From a checkpoint of a small transformer trained on Wikipedia.
Architecture: learned positions, no biases in attention or MLP.
Training: a variant of SOAP for these matrices, 4206 steps.
Each number is 128 + 32 x the weight over its row's rms, rounded and kept within 0 to 255. Layers, rows and columns count from 0. Numbers have three digits each. The size before them is the row's rms in percent of the matrix's.

# layer 4 MLP down (transposed), 512x128, rms 0.222, rows 301-407, columns 64-127
102:149125170112147144103114097191163186095115099170081031150091107165110152163125116098103152055143058166110125098097152073112168179111123146135124140107136116086131177122145064144118142106131155
083:108072086172108167069146119124128144190178097145110130102090087111147086163081127098090142135117139139098157113149168071133126047114100088097166168096148132123122143155172098130139171160144172
101:091149148150122046119150114133083160146145151170104136140120131164094202078143149123070129122105135142154131143101056169138098156163155123170175135126143090132151172066082066159063109131097134
106:176107106156130162095125088180109073093084127108138142106095062120084076130111107116157108064182137133193103166120135158148056146137129139109107111138070092129125129161105104121093148146100146
101:142102151227124150096117113171110106098113125141082166117070140133188126155130193162080166124156127130107116183093123142123115147129072162135158130148137132125087110144175193143181146071087102
102:123153069134146099129120121131071120195139127177161145150117128142113155142135152071158051124131106133073129110158135132165138145149125070100154160100179107091059153063110118108170087083118179
078:167133085108160177106139174108094132119162111145172089173162140119165093177130154151076068117163166075128108195162086151140117175147115141181128159095179104119147194125145088153112115140140170
097:110171171078088159136128135073139125165134124203073089125086110133112132103131092138119161046097098165131079190126123129093131131144119129119117123129221134158131142146161097128138172111124153
104:164116157194159089171150156204118159138133158181083136153086173109099098162140091118096116121063094097095136165159193087100079120143073098112098107138116101096098083139101141105122084123090132
114:145159153131166139143098146184083078162101105127121146104071090085108172083137134135115102142131151193137100119114098106115121101157103161132094174161101092117123126157059040105122088194118112
108:151181130191098163151153135214115093164081096110180109139124160084142115138093116079177063099161102122113092112111128123128108058132119119098180075137172139105133145171107144120158096121174118
116:096122128134086163120134144149049162134091121099116103131201088170128166103171144115095133151150138106165108128144116156120176081082108146154143142157143181118143106079139121073124084163068156
093:125125158100138109179144094141156077195184133127145093092098112125136051099164092116118109180089150150139159135121153111121113142098097131122141140104143102154091161136117124105115187027118118
104:151142081177119136143113095115137149139120162084123164142090109116056118141110120068130149107187125099096119139106165115115092147115149099188093116102137117123089105163047146145141112110114132
107:136093130122092173090152086164160126112140172083076101116168175123137047147124138093184164091102103064107120141163125150138102131091183184116101122147107171118105067068114114093115161122086168
093:109188114168133099093159201113126107143146036152117067140126176092044121119146130127152133117112179144128154112198145116151099200105128119172160137142126136196136131154104099156087115102112085
085:120145101055090134110141095157074111118149152157123145152148166115179103056104176131122110176158107117128124123167093088124120096145163137123126190180141135060201116112122134104169131100131091
095:154109149101086136192083107132117096157140158141094152145133074112141170114181104125115137084093126101136153154157124135216138135040109062114139086117127064108153122106170146183140142134176161
088:121048135142110147095144141081142141142104201123093147111139186156086096136025125118117135141153152113108124174156117122115119096107144102124112109116103094181141074151133146128103130095158221
082:123072117156153171169115118138151109136146098136125133164133126095131131108119162100128130061138132169123127062160150204146139169100149109151166169149079125124101115092187117077123180097106085
094:102175098052139101125126106162083102136161169095118159122050128198163117124116176119103163076182144102128154153133128126129135104114098158138102101009141130161142133092135150145125100071170120
104:096056131122155095138123100154132086136132098156140150146194136129101107174119129137147125117147146184120147108129136208155140131072126116130114108099099238142137154126185132096140090126109136
091:106109075152113114044106078100172160171094161134172130102108098162138150112142151093073115156148135059116128094057102128109139067121108171111179127119125144133119115177160167094198119118137138
085:094160140169146102141134071121116175082131141125130125103105129146115190089123167098141171109131174084142134130179098161150170130097177164110118123181117199121145124188124096086109130142161128
102:109201104150100099110084130098114120159162164074066137110106115145138152112178149070135119093133135138107117126170168142122084129127052117082136155142084103125115154158137137125128145129139128
092:162084109108196129067117118146164137092069086108137095133118100100126100185154101130158121100126102128157098118171125153141165045133144083116135098174106151119069105102097191017134171193152157
107:099067168084111128119107091107134138106156067095061150139147119119124117113153159134135167113181091153133149079116180109107136075126093140163113132155115115223190165126079150150130092162098145
089:149120139132131081146154143089185092141104139194163166157112110099134171129156150107086157135127114131148097106133179150149125137124146106142039237111113130115143127100129170039151147091145148
112:163124191058158106111109178084193173065112119088160087080155213128136127148169130197116139094123120157120117153134125118088061120078122096117089102105176157121136170181067142169115100161097154
094:136150138134136125156108091176060095119152098191211077159161128098111172087125100117109117126142054139143174127164119144169100063100113134191160101122153160166125137085097185115117081151134187
079:168128136094112117100142119133136112143128189146152099106065111154100103141122117185149106165084179186181085099122145192158163199134098156100174129113104061099128148172061088149139171081082094
112:155139109089121144095093078157105150175143150104057131097151116193140133104140167120158077090102111159134162182101092132156141096166121166093050142159118086136154118154113088130135058051051126
104:127102157185181117089131148165140107121120116143159142152110090149148122074091118098113155073126167166145174124095122107114114183149128103126158150143203028084132180152166120139084139138098166
101:104133098112135160144197158107014126092080177076075160121126163162096172067136126136076151122125145120171147156121156161142118115083095091087136213106134131172133177084117161117103169130107170
091:141126124153144120169133178146127099110124182149169085123102088126133165142128126189066108145172134115210173115146129167142165106086052119067173119089087119118109103152109127141102126096132143
096:151131154116193144132111122163102118153127100215133119119071121153132153142116138161153084149091071118162152149127100159132155131113115154104131092158131122154128198118146178144129142153113117
084:109086090141153093073150126126169112139149111073116102085163153127096084136086157196062162136124201113110138177154166207129179161127082106081127144127150099206099124122134103156145196111165109
094:137119176080124134114168145130172160086110176100115132148099110194148219148142106126108163131096173092196148129131124187096127130076116115115085153150134104136107091116121129119047141126177125
100:156092116159154212084123071127124186101118128107076127112146113140170107115119126144115162149174108169143130255138113169093137149114163128094119200114152125146130164159133128210146102124108117
093:142125106056094143112108066095136093145119078107187106125139136160179097181105123157110190102127180091086105092146112184104087114126091149135140163167138116121124125182125128082116151130124098
100:136157188146091163138174081126090168092140084160129090162110115110166190119182151128061119189150122172148074140119128180146116138138174153132138126155125103102204163138109125091065138181128127
101:156132127087129200192169111122194140114140143122120173095054113114154074115182178177128118133106152191151132106171127127136157095161045074130123142161109129111150153066125146153151153146090113
110:150108098145169146112144182139152156147129176074105104161159081120122083145129196144101182131147119112095122119218120168143137159136110133174151179114138140120157095151111118190176140102134109
104:160157086144130124144142093110160147093215128184180139111099116139119077095213109119167168112206131126168070142100122162104077116131141162141119097080115153119146133140135119101125192120164094
125:146133044138162093161176153140086097132139109131097156135111112124093098077173107099155106128100137147095166124065152124133150119136098081095153204106104171185169169134114104169125104116168126
097:117149095078101114133137149137195091128061112149154122098104130185124052119138110124100150142116168207154104097095126168172144114143156146118130152146104196106124136135115128082144109105115182
106:149085126121171122106129154114124061122171116166153088145124154163154207144136109180136143162108144092147135144113108147171098150111116147180117142098099165140120148107158076119033163127132212
107:112122138167066164126110120125144121135098152175120127102127145142117158194102144146137139150173113092146120123101093085076141131101146136141186169175106149087116212135120171098120108189177130
090:137185113209090125070132124158098121144152121149087126124105146128145147129132089112094121130153127103114151109128139122137082187101104137201129134165182093107101116137137138146203145074056073
092:139127077088124139136152118136119114144056139113174148089104090169156092147117098134046191124069133154129084033140135140083139104160092119071085111147133048147115103126152146138120157130146165
092:179132195148138089100141065183107107133095095122162125085098192139110128128105134135138069125137085178136111085132145142133122098086126149128156078144112166141096158081120156071097169177091101
102:143191120104115109135078174102182098127149165209137170099112131120166131124170181146117163100130095142106066118145093124126107178125135152073118063201137153149175145145137127107103113137116154
110:126133112131104137145030103115174134097119117165100130095127152078084154143098072123163130084153116090081121096114168116133121171195123115137171157076160094104087136133140138135164080129166155
114:091118121123157175128128172148112091131150099179144091134153158092146114080099136105131160126092157076117098093097083109111118173115112109108125137140115151082106161074158193132135122095150175
096:140096093112202193148176103114163158120082120098088104105175170128087156142152109113125171114145106078117149139090113146113128122173106159111124132141150142187173137166109107074130159160102127
105:120147152133089083060144137148138070157145157150132139127085197108105075135186152162140095091115081147125137114138204108097121090089107068152163121150179143152085119152199128108072189073153153
097:138181142139146062115185115156120118192138124111076129121161180117137161146106134107116156114120132082099113136184195139132174094148085116175119176178139111140095134145118129143117074125092183
100:165150163072139041087145121077085171096152110084117130135140141173097164137086105113073124111124060182111151083166140125098148161157178126099126134132142169089125108153146164105108067156166086
097:102054080094155118089180178145130152129147118106161154101120132180126164118119118137072131086142109069158140143144126178148153083140108086086093125104157139110072133118112084174092120126173100
088:192093136153145094154103125082174115161159183131174162118140128144183044141079132107188138066104144150127118178152180080058152174166144130121157106111182081095183154144160175123159141122139125
099:140155184108192143088109149159105067164073087086141081131128112136143085126143161109148144061154130137085154095174096147144149121090123103082043165156120139165131151192110094150111144048106101
113:172081098130136188129133097106120128146206185140126113169046115146105135130159118168123146123111077155152135093081145163156113181072128168116130151147128134112165093070074120121123146097141077
117:108161081159110078138085130151104064135134171141161156179157165111067199124118135129126119114125085123129131204170109090138148119218135156165118187141136105161142097126115174147142163167145195
098:148190096181087065067138166086116122125087176118077076169157114133148171152106144109142132080136100060119113121133092112193105100096117113177129133146038119104126125082082168110125141099099178
102:066117165105129127164115135134130122060115117117175095148135158146174144068144136091070074128163086105186152078149125152149131186195153108089105138159070123124081151136132163162150180136095067
106:179130140137079104053127158109102128107112139131082104080136106094188086144113153047130154115098113056141085150157154149177087157138225143166148121128133154087129154138132155132156135147091119
093:094169125140053170097167160139102112149073142117121149110120123097149178108111066124052127127122090149175081134168129119122133102124124077176071111092147142048135120059122143092109133167198142
095:137173096124117128199133114119103114169128087168150121090088133136130099079130138130142138118128112148058162083199112107106084086157145164112090146107104108064093155132075157166101137104069144
134:089149165135098089125137114051103042144150058157191138125128098140138114110087089078103092125104123167126142110101110097114108101085098084062121121081146160127186148139116080088202136129153144
092:112112147131175153130153147115084168163123082171135150130110174120128075182158109110136109107129041117115148173139150118109098134123124164124145105194208169099158123131123089127122133132159132
097:117162097123143190118101131168098109121125189128126130084095148139096113115117157099123093157107152132079137158179078093117162167062113075028129089117138130133172111150093103138103144155100132
117:144182164107140118093165138133138109157099105096087108134117144049115099219148124057083185121172087146086097104152125142160126076098140127155104093106163122127127168128122128106141158134100132
107:116142131103093148148163095137195126114115088106179124118126129081129170069170075133123129137131120142109145137112116141123174214124059127148076097148171111147165128116102073150124146141140128
117:115121127091187058187156181104139095167191089101146144139179146074125138085127172087084131164184145037140145074149125134122163118113126069154125106129115067161120131115168160129067098143156140
098:046066100127123137138142140169085102206154058173112158103133121162092183146168123160139121127112057090182060134143119139133115044125136105131102149144126099126076135057105142121144127143145153
096:137098124089110129095132095135102140154111171052113111138104097173180130103132186102140117197136085150166113152155095169140068070123127101128055136157138123193121120132135097149096150161161157
100:102160122165135035100108145117131084129173147100147103148199127091085129108175104118097132134151116125125153131188108135175127072118102152095105145117096098137142144105159146169150086091151139
109:111149088112142157124110128187132122136137144132154102121143163160154145195122086135095114117096128083065170123170143116164109120133146123076055120138130170152150118139128136152185094136141140
119:136109149178128173093171135189101140100167111154112115089139178198135114167154098178134154123103123071132181153162102172163127125071152097088115134137158170131122110134106145162136129148100162
093:077122103121164078136140127130137147159103100134152096181084139164169147122121116174108196081114070166214104071101088130101109060060093171102162100122138152151102154132154133117123122123096147
106:147133128157120162135149131092069128165130147128143008137158135166153137085110148160172151109173120131137126101116089095083094091030103112062135113148141138183147121121140209176095125152153152
104:112132172139106157177173149161129139141073153091111082198093134133118194158111081134100117132062139044140157161136116021142145114143101135175163084063126097140135126098090074139121099178109128
090:130103118114083109133097185186137164172126068127134081128091191159175079091108093147093121127119108092148068155136180053120174143113148166194117130160140167154113136074127132143153090154114082
098:144127168108087123140108120127134097095130137124139094183168104118061131163131051116091104138087167184147044097143153117180113171083141105132127161089114142099082189125142086092171108120143151
095:122121113130157146113173134114155133177093141148098116113145132179148132103132055110071160148118147147127072095087144130107134116109103125052139081122153129130100160132095069147056178085131146
103:110165179105134088140154106126160143089119106135212106104153143114138160121130133152185146138080176074135135159077141124157198139127173111138167078151059156165143076108137196107132160138146128
110:154160127112178125082149142127134131068098137116136132143143114142151185078168114193127165090150163152199134124106111137122131099121131123129208195122096162113179136073117085059087143161092106
091:100111154112147162130130119109121155119114080102141117057109118142167047131083133149135135121172121139171081103100170139057162108127152158141126104148118113137114145088181080103175123109146101
087:160169079181126159074141143140092117149086197086186160126150129198140140174145101139052161111162060126105133138125123174123135135138059134148095127138138081128133119154115166103158138164146103
105:149140145062174066085156158139095176144073167146092144107073118104118158162154123179173167117153054106077110152140135062099126077115143119137169136155148137155099168143124131125154113144116139
089:117100150120125134137151145122084179185107132098109129102154151112132163174155110138088148131162091106194098147117060186134161114127121168120096110192126147174140089140072130073122088187107109
101:138142116150122135119156119111111095130112160195109109098164089156138112117152108132107143103147115106154094091122080210144105111154076103074118129065088158153102131093104123111081155114130143
065:095096093149144125171109138147147146087128141145068105105069195133091153106145225138092115114103183143128148132162145122146104116112079101108114125142135128146086125112123076113204111239110160
097:155106103144154192125099100096147164138117097127126121079131150026146060120137026112133116136127121059102161130127147159124149113087116098154122096170068112147148090087108142089139168161106101
100:163152206090107079130090168126138098052135171054097186146124132125112130147127161162120128167080179097145117141133114119099100146144117179129157074135140095112118082134151133093135118145143123
110:175084099147137119091140119108066147139130143161060087055180113142123139094196170112148109171164139113117052158142139076141113115056185156178140102124202150110154209164106141139155126134109126
098:175121204083098063124118114146117146148122067135088142133139144125138125043160112140120130073107092101125113152139118128097164192139143051101134126171155123124146114116145189140138094150094109
097:125159120112121160200133133111076126079146101168123152117107164135115105124095120113139112186129124137086126137113214156138123126110142158165177069157149118161078061163110131099093106147117130
092:164160159156090107068138100137105108175172094150159124115074154116116137136052123140101140141129117152182145130140135151149136152111114120132110147154151150082132078138113157126200091076222174
121:099137175199126147124182171147124126081190104154116100119140136135125197027155123128123157168091118090131123178162064126160088150112098091160203088089135138156075088078087118145110151105143142
092:117127087117089173157173055170083169106119114151093129100144117151170088167088151104183106143116086104178134079119119088062104142110104140092111090092117069119085139103104148083119048075071117
100:144180160132146166106136108107130136100152046095119048091147164144100095209138135130105159114092167123129099119094082160111142154084149095104140146104093149098138190149101142127167091123072124
102:093163099115081116089198055111108186079115140128112135192136098150098191159109130108113111133123097144128114159199213143108150123150165087106149095106166117115126087077134157086162093141106118
116:131128107151112151122141153146170210050109084155123068202152173143117187103147073145153181136141150120121136105144103100117150139138102108131137124144222183137092129151122109113199125105097085
108:154117146162137140064126099123086097085139170117083147137125124095176133157110140076107152180132104122173087111196145139079033164164118131152106106104144102144129083146166123114146101155120072
106:173102092073105108185098104185122132167171040132156174135113159106091120155111107100094159130093095120115120090136132178122121183137171098173098105213101129104134123114109097151151132135094124
101:090157132171205174113161188085121108123087187076065114134076074161087151128141135146132115147128120169116128101141192122096134133144134116135124141164138166130168158184091153127107093147196120
# layer 4 MLP up, 512x128, rms 0.224, rows 302-408, columns 64-127
095:136125094141091111158099155143167084120186131097131134177149120150143141086113126123117071123063158148124155107133122115131162119149155136116131143138078170080102149114099097164122112085163096
109:184124152131141083110158138127137165185117154143101088155081078125097127120136165114129062131116170141124161119127130078221136099095138102119128145148137184125073145142131152098136150145107214
098:081144151154155098121123148204109125108162100167103096141105074193162105169120222076093131142165148081150153132136093126132154114159168104112094075081126161136052138103125116179093168064141110
101:161151095087122168142118165136096164118125070045198134129108116162160144125165149154153072166199132111133123187130107118128098082140171156076135125152109092108153098093149139044153078149113146
095:095127144127141133152069123138116113106145109113063094165198102122149141137095185082128172133168155124149178109112177162123146115086216218142105171121100123161161090080181081113124136139167122
067:137097131101143123168126127091051107142190069091101097110087116150161143124082087097131127114148078088147105153123099157117146139127142102114137086108140135129158106110187161138104125070199144
102:091121136110143072115079124176114058130140124098139099145157121096131126103087089188166122131189114075176134148149153212103175117122132160129068133080172106133183186144105123123125067165104144
099:126138115157102093087162196127126154169146113155156112167115122139158165181128097081130157123095112076170143090171093114114126137146120135134133181109097194135099179166085083058131132135147145
120:115152133127082100134180111159101099129101121158139133163084167101170140164170114148136175117130086094134133180109108146085184096186170146095184106130113156140093102093147159091105139189145185
101:109133107185122151128154115106076185188178162142138085159115133109171147173160137085103120121075087116102130053099137147081057119153125190138124124085108073164091142069160138132092117091049157
105:107132149150130134096122178139128068119148158104103056088174196150069115081148196157127148141155095157146094114112148059117145116127156131205133116116124075128118107125160168153147128100115143
113:090103154137141165060131133120146152097131166094161126182113069079107180176156132097153088124147121109136196155146150078124073141149120041099118081151153168128139124132122121231162158156094173
113:080142130150090135134124110160166117159156204115044143165112111129088205107128118134126148164109114196109098137157134091140120175066173127107152137157131115103174137162179140095159139079178140
108:100095138110094134156177140170161182197173137115111147097096158137134122158131123058134149067146084185136132149105136136128110119094128081127146137145141129150074086100168131125134121112095191
091:097101138142103118097104136147086083173153151175083111133105097102111121090130156114183127102111071078141121128125154118143109167176137122146139064130162133150130117150134105100094080192109107
105:097069167144158116078111178135201115097086075110095110120156084078194123156132146109125060124108140084169093103129105082136174164111053078111106076098106080122088125129147171142060088116091118
095:132125112130165107095148145128146103089202171076208111101127131125139161107098110156118080098114134141132117077041173162050162105194123163132121134128082182152130123125111159085092140166095076
101:128152118118100153119107171167142084184108117125126150132062106065147074106112146170181198085236112075104097140150142115073085115100109132105141118121153123126132138134207113153112074163148083
092:137111108152121121117136203061156094102157128108113098112198133138079085138107112106037110164127125126095173141140098097095090073119088106107077148109146141101098118118108121196103148114160113
095:159080137140082160158128123149101121079103091085132132183100121103118197158109138153090179135138118118097158137139110139106108090217154124168164164186126117177132119115116068158152083135064142
100:131157087107118112112169168081135109079157124082160134093114136118173190173082118102093104105153101068112177083143098141155137152158177135118138117117067113146073131102142144110164134175134111
093:125073126141097150165123163168087110138137149113138127153138131064139113158056104148178099122122126119169143075158151082154190102104234136081093101100089145181104082112129142100102163174110128
092:110149103116173141086138151158165144062143122147151198109095125098115146125139103121115145131103165070088137141093117066096148134165138142108139127114191071142115092133153103128156074168064136
099:163123109117143110106114155188107144068150141123130080153129130114159113162074202158150191091147093097101152090120084140116092091110220158128109133095144114143171105126099120135165073048118087
099:155112123223082141135106166099110175117170099110051136115157150102083137155111124131132068120085113125103151165124120098106137078116172131104086126065078150119125147169128146124030137068165096
097:112128102147066115125109127158118122087113162109115086130173076108102167175102140102156100136142149127142092110084114116160089163135086121183120144098129149170174099144117188163149153134081201
097:070124148213138150153125150114168123129189126122091124126107139089038118093136159140127083122139074142128155156166095141100141159124115066125054157104118124139166135146092184099089135106099096
104:116123103197113107121129110153111118128152130122107128214153083136230151123101118133132117118139127073183123124103098098096058122093129154091134111107197146150111093138166133133129175092155173
094:139036173102135118102113150098164107041135188100132106071100142121173136149163139149123152111126184135160119151147096067131116148156115169098112178113102171097138137162129104107168135136098083
108:045138131146108153104185197099142153170161150128109104117126154141140106139143147129145082130181099071096139137097150064155134150074105120110145059135166161148134156155167105189152187156103098
101:097191145147126157126119120106168073151162106157140105129086095104116150137129130112097116150151168088150164114112092131156115163090175132093124135114099162161149121147130155128136149155082142
104:129145116140127061144164128165138115135132125089101137121134141137201154117102088155189044152144073132128146162054042103156152118174179122161133112152107083175110109110102131098047137132115133
104:055124074085149141100112124116077138081156154099069119120102081099089136193128133114133141112151106082141115120113171143137080147132160141126153153148111124143074126088129166138130115078117146
092:135138130095153106123115127067204117157136186156118145160145100154117114065131187110133068128116099145102150168131098043078096196122097068145160077129123137137106103150167161173121178130116087
093:133097112083091111127122086112152098146091139069164135141118090119136140152130126136129160075149136199142123154093157132172167087126119147125162105184081097137199157101114160088184068150078146
079:119144170081145085156111142141109105115154111127089158153130123142140135103189154060120088149087048114123179057113102134162078138133115143149207120169154164165129139127126163139138110173108128
101:108096140110150097105142174134120144103154100166120127021132117104105162153157101154147119138123136107149139165150093116137099122164117096101090091158151161063121131176135059120145129130059139
112:136129168126111077131098149123134078071136094066089139178124113128165151086086159129118127109118109111105154153163088140163115113099168153097132142044142082101198087120156185123133094079189064
100:113104142145098098173115114123119122193154134191074188141147137096090148109166115089110122136124109112153125187126113130122126125149126157131086152105118109092157186088130096149126074182090102
110:129147125095095109175179139104146192180104120094139109099090106181220155116149128086143122138151119161156143112131123051090127095171112103118130109122060133167192119099157120125160115162129140
095:117049122154098130120158114171109129157132180072106150075137124113102195105120127128087161128125105108127078113168100146117115140134149091172166138068132104126089119107140106146202171072106150
101:063174166114124155149120137104107195055154090135126192162070099080142142129093115121147133123073137171126127084110159082128085071090128162123160169145105096147141141134133117068133129094091102
109:129159097137050120159129123126127141170120123097150134141092129139149152142166167131146096158097088115162118150080171113147104170118079106090058069095121101166160045132132173155138136133138114
114:083072120147149113174131132144095157128131118117100092155159125144133161065156116093111081111120158074058199167167180122156168100093151096186180109116096190105181117141159129121156145112140151
107:141118112196117117144102143110093078087093116179181112114083099145136158171115108117100114123109151073175139159120152126099088145130124157166171111189095099112122088120166123131138130173095146
097:134164125114107117150152136141117125110163106191113108146158139093177127129106119104195162102177110185118094082137092180105107120163095098055177112131152128180140173157123213140150097134091091
097:109109113120116182107164155142185085169143123129131127163111126079178115076147096105152066162122091102145184081190211136160130100124108140125106144092090176143111154121124124131095125131149095
090:153113141095128159108096135156148147103096147099127190192182184139085093183174146150125110095146104101106182165132128135110142095171132090140120149133101209134165124154132156133114113145166067
089:095107121155157089074092149170056095120164110126094174122110124163164148149139160130132117086165119114157127135115143075115136078092143163156160133124107132145114103104146140147090080115111087
102:074146132069084091077134119098181095086175077131082171099151158126164165125105128173116120144110074193131082123100161113104115146197146126182106119051090099129095168159149099093129156117123103
097:092082149114085144138130137116102143086123163167130092118161141142146160197106130076152139069124123106162091094139173111106052113134193196167132116113089110117126123081174136146132132137046165
109:097121151130141069159085150091107074169156117091103158105126108089061145029104082168162136180129099137188093134108113120143114101150144155134127121126161138148131153126186203150147140122196093
105:097091149119125047121169190148137127122125077144161117183170136141136190122130128156086185103138064117073126166139099139088186125145158137130118076143148136132135206106104102149129116126141116
097:140138153125099105157127217151098143145157170136121098172117097187212105128118106135171121132131072123155188157126140141136129163127152154196121114171063121138179122064129149133138144130112113
106:104134110098135139113170093161124089105137102152123109097106130129134115119133107153156132139090134157151130126077129142120117111099097143117085157101113104137146146153163108129080134062161107
101:171113142146123120136157114088145037145122155136059189126155090099230127125149134148108108161129141203111171208109102179096127137128128124139158149075082120113127124189146110130131165129141096
105:121116097111137190144134185154093120134110085156138109158081197105102164179102141087166076146198141105142136184096107158161120072163100149076102089158168119109078136157128142182141167182084172
099:122108125134063129126098148103163121117119169131121175154078131104138123078114127106109129112132142124132149146171115046128129130120127084107131136145088139075194185117191207143062134087085120
094:143111063141148152092133100110146121088078150097150119102117101140128109107136099131147121095071153095124115134161103127125080186077127072121122107137123095133174146078157170162169156113079124
104:111125159085159138123119095142144103129141145080079117158118130098138114106143111101102136129192100125145144117196118158102076145095153135077107102162111187117142118146125150097125151085152175
103:081123055150165077110179075143142131131089138132136145084087102134125135137097159149167128147197124099179092145133122156082092078100151201190125098145119115120110136106167077123051186149084107
109:113101131159126170125088118136116163107084095105082137171106101119208161118090193097065117134167177114128107143064128145123133132095186133119151108124148077086160116108149127140159136114097115
094:094138080100149119170108154165121135097131097078166127166109200094113167149153106163170104151149109084124164178101172104112139080119199144174118160185172135120114177165116138163148118172094119
103:083128108093108112142147116137151149073130155102127116114108055105203117125099128070105109141121105100172090081134147090124156178115088162161159129138171140106064093102108154118110113091147119
109:096104100164093147098186131101116152125126130184140119099142156136150122109145130097128136138110116112108124070160142144177168075109202174110142139198126118174156158205157163088048122148103100
097:109111151155195146077158140155155179136199091122153087146192116107129031141198180139146095179154127108121166131095093156093088142135140074103160130113148197123144143136111102120179172137109114
092:172088142117076134181144174177161139124106127103128110107092099091098169109098120124068145159127110113048142099131131171217099122168168136159130142138188175133104134106164115083135086112116077
109:105098122117121138071153147160115128068096154122169148118092087065102133173092142155064145118140056112134156076170146117161119101161154168112177161099146162126175154139166159088134094104165108
106:107123193148134096139126095197164064044117163082136099146122121138120134071101098217100117133102154114103152129136116114114141099134171082145146107113059096144194178172173193117133120102145116
105:116077139084075114102129156133136050145141098109135109172158096134079099138130142103111120208069180151161162170126084092104180081144123159090125164097136122120150154082166101125117057142132109
101:172142162107119139103142082125050110083108106116128144087135121118100119116140125070159114135115122153094165189135094146092154121079097096116184118072104150149112172105121076116061134104106148
102:089133163097147073123108136095151120060136104136167059221142116122109145129111114197083140137129136103133171106131106185140163210122137149098130143147127139126142109182128108118144118097160155
115:134116101138105080062185111168138166177112125157122128140122174139137179124101083123138087202109086061183117074075032133102151126169134149122200137145170134192096073081137102141148138152092154
095:140161097137176138147112147080175117084113166065152108146131116144133119119154139131178112086172124095114156119105135074134125164154184179176116159105132153103121160155141169132173115129113091
098:115115167155147114145188115173143103100111124133074124144169126147146109143100091137091148081154125167053164079135142118134134146090153130080167056135161187135132122115128100168186119123145080
097:115082111074145147155169065145086118110189131084091142149121112164094172151163143093175109153089154053134143107110126122120152139144138164079117094113121117091090125104152122133128175094160158
089:209097150188089173082072122124101120130106083120127157113109070144150169127190126118186108088103181142077142116133117145118176174159115102119099165182117137132114101115098125111094129186065127
121:115085124114111127119057069135090179099075146142141132156178215159103144174085106129139059198078098072072125148177128128086165120135148147108102098170172129137161092131126133145143134183108149
097:162081126144101134129105137133142151134084153118101101078136087129145133153097082070136119119144128143074163117142180059134155147169111105070138137153122135162212035114090142074118158111130105
101:062076099112117139103160103061091118141176129133174098106104112094113147165115162130202166156057169122154125144091098129077095120105089101130098169181096108184150155124114103133114157174075186
104:143127154158155076135073124085167134127097125165123063067098134160168136174171163086124162122103133132142136149169121080156134132125085104143158171135123145116061136111089121132097133170096097
103:125133128123195153142145138099108119129101184194119094140203151111153115173126137040183155102161110112082214126112049186147101134116158108095175049074109088114146128138140101146141130131103156
103:161140107118081106140146085124162158118087082118129084110094160156150160127130127132191105060208161122104140086137119146100125151124120149158098094071110093151214070162082128090058187115101113
098:118150148129211069166130100050156130085143138172140123126096113159110127130095143111129145070119113087153154186082134120167140151157102205179156103169162092080179098200163142161109133133056122
090:140135140158154145072124196126140126159159092098195084156129133126109171154171116174127157112148110088126156150083133115101121102104130106139112080053132110163130139134182122137110153099174132
111:137115146145106115118163155159151161061118077087203176187106124126110110106107095113127147179119124124142183144177130136119131140150136160144158113097127107163167149132092138048082108067156103
100:148127094083041136089126129156141128074135148109095143187149141135107121133114154137107137130134166118100133093115058080127116102090141123161135131145092192188147161080119144141137114128080130
082:163135103136126092098157169074150080126116120109114055147092104145155144173067160094097155172119146151095151164060124099111138147123074169147186162091094149138121146088086130067097108132126163
100:131131140160143069114148086173206161164153128162113132084123117110097157150125073060182095130115109139168137126103059125104167166155107100161145127104154128114184072100096146144104145117141184
095:160130137140120111165120134114171131105111128199124158134134071143142111061128128111129157143100151155113145077178169093112104088119120086128186137061152129108145101152141119141149150042164135
098:123178157124103109133127150093107090106121217124117156107160124122134174117107103043161116129194080095149148066143137125089116160139167114142137113130123090117100233132110177097101125146116129
071:072135126156130098101102121127155098157092175106137120104153130121141146151119146129127141092145112169194037132119168119113114121173124128096129114118090146064024122172117086118031125157075104
092:118159143131078172081143076109181150158169136208078111071195155174160135164086163083172174142182088138126160140139066156082085113163134109152124117106127128131133152134116169173128086122149141
094:140108100187164184137100124088144138110133158132126090087079119131130160130063165127097156153138069154178170100099059138146093114137123109221145156156146171164160139094152164141106112104153151
108:123136175144148116101117117171068138107151137119094134134121092106175111156120057077144104143147109180078110091142174090129084136130165109128186118085141175162126093094131093093148168091189139
090:145098148139176105136162146166127190155086152169074097108139056090154188183085166116163142088111067150179163099125113104151091115112082172105136176048118091054156102078150117091157160112149158
107:084120189116091128127152133159141070083151137047143164230181107154169148109170114086105034096152112117142120071095167151120151149129134094155118117116165089136126144132174093088191101111126101
109:140097114082212130121097159097138116175160155155131120171166107067123102125151089150117106139152113076148123150133123091120147119126048156113111036106113118097114127127148142119078066140145200
108:112148107157099077094079135102097091132121108154116109215112111144169130147119111121131114152144075101164129098109116108147071090199109103115116096052113146133178100117147152129096126135138142
093:125075120103161026122068202166121126081190137081174159173130184114093121115171117093081209083133145121118118182137109141129106074138132125126119095140108176161135141139146122183117130178134126
099:143165182157166146153131136100103173119096125117146078170139073149169158118125150151147119141093141095160185143129177171083101118145106131099094143111144151156107129147082147111106113095129161
092:179116160193101077147141145127082138081134129087134142110123174169178118086101163093092132183140106064142126166111134173068143171130151103107131092156190068136190079159143130142107089121181133
101:120109156123189091115140128140145108095186107136075107168109115089123135185066169145145153108181107108114108149152127163138210071128140165077126079168130152062121136140158141169131078115156184
102:105124161112116137176086130134098132168134130108161139205098094138101121162135178137104168189086122125182098151160109153129104159143120094132146148069146138101168121172100156177153107152151109
107:149114101133102173073146163115121167126064122136130104186132091088169174096132062148148167137147157111066165078129045145146178194150093135125132075079135127112143065061133185115089112149133169
102:109129144179195089085135132164118060108073101185122056181141147181155102064088113144096153153156134079120109149142107123066131078096103152127106165100162140181179153066134137121126097146132129
092:146123109104179120164092157126126128081145163131148158132117136106125141121118130105080191131105111130151125137146128106121098120138177098146156130165156181166169084086111107121129115175100181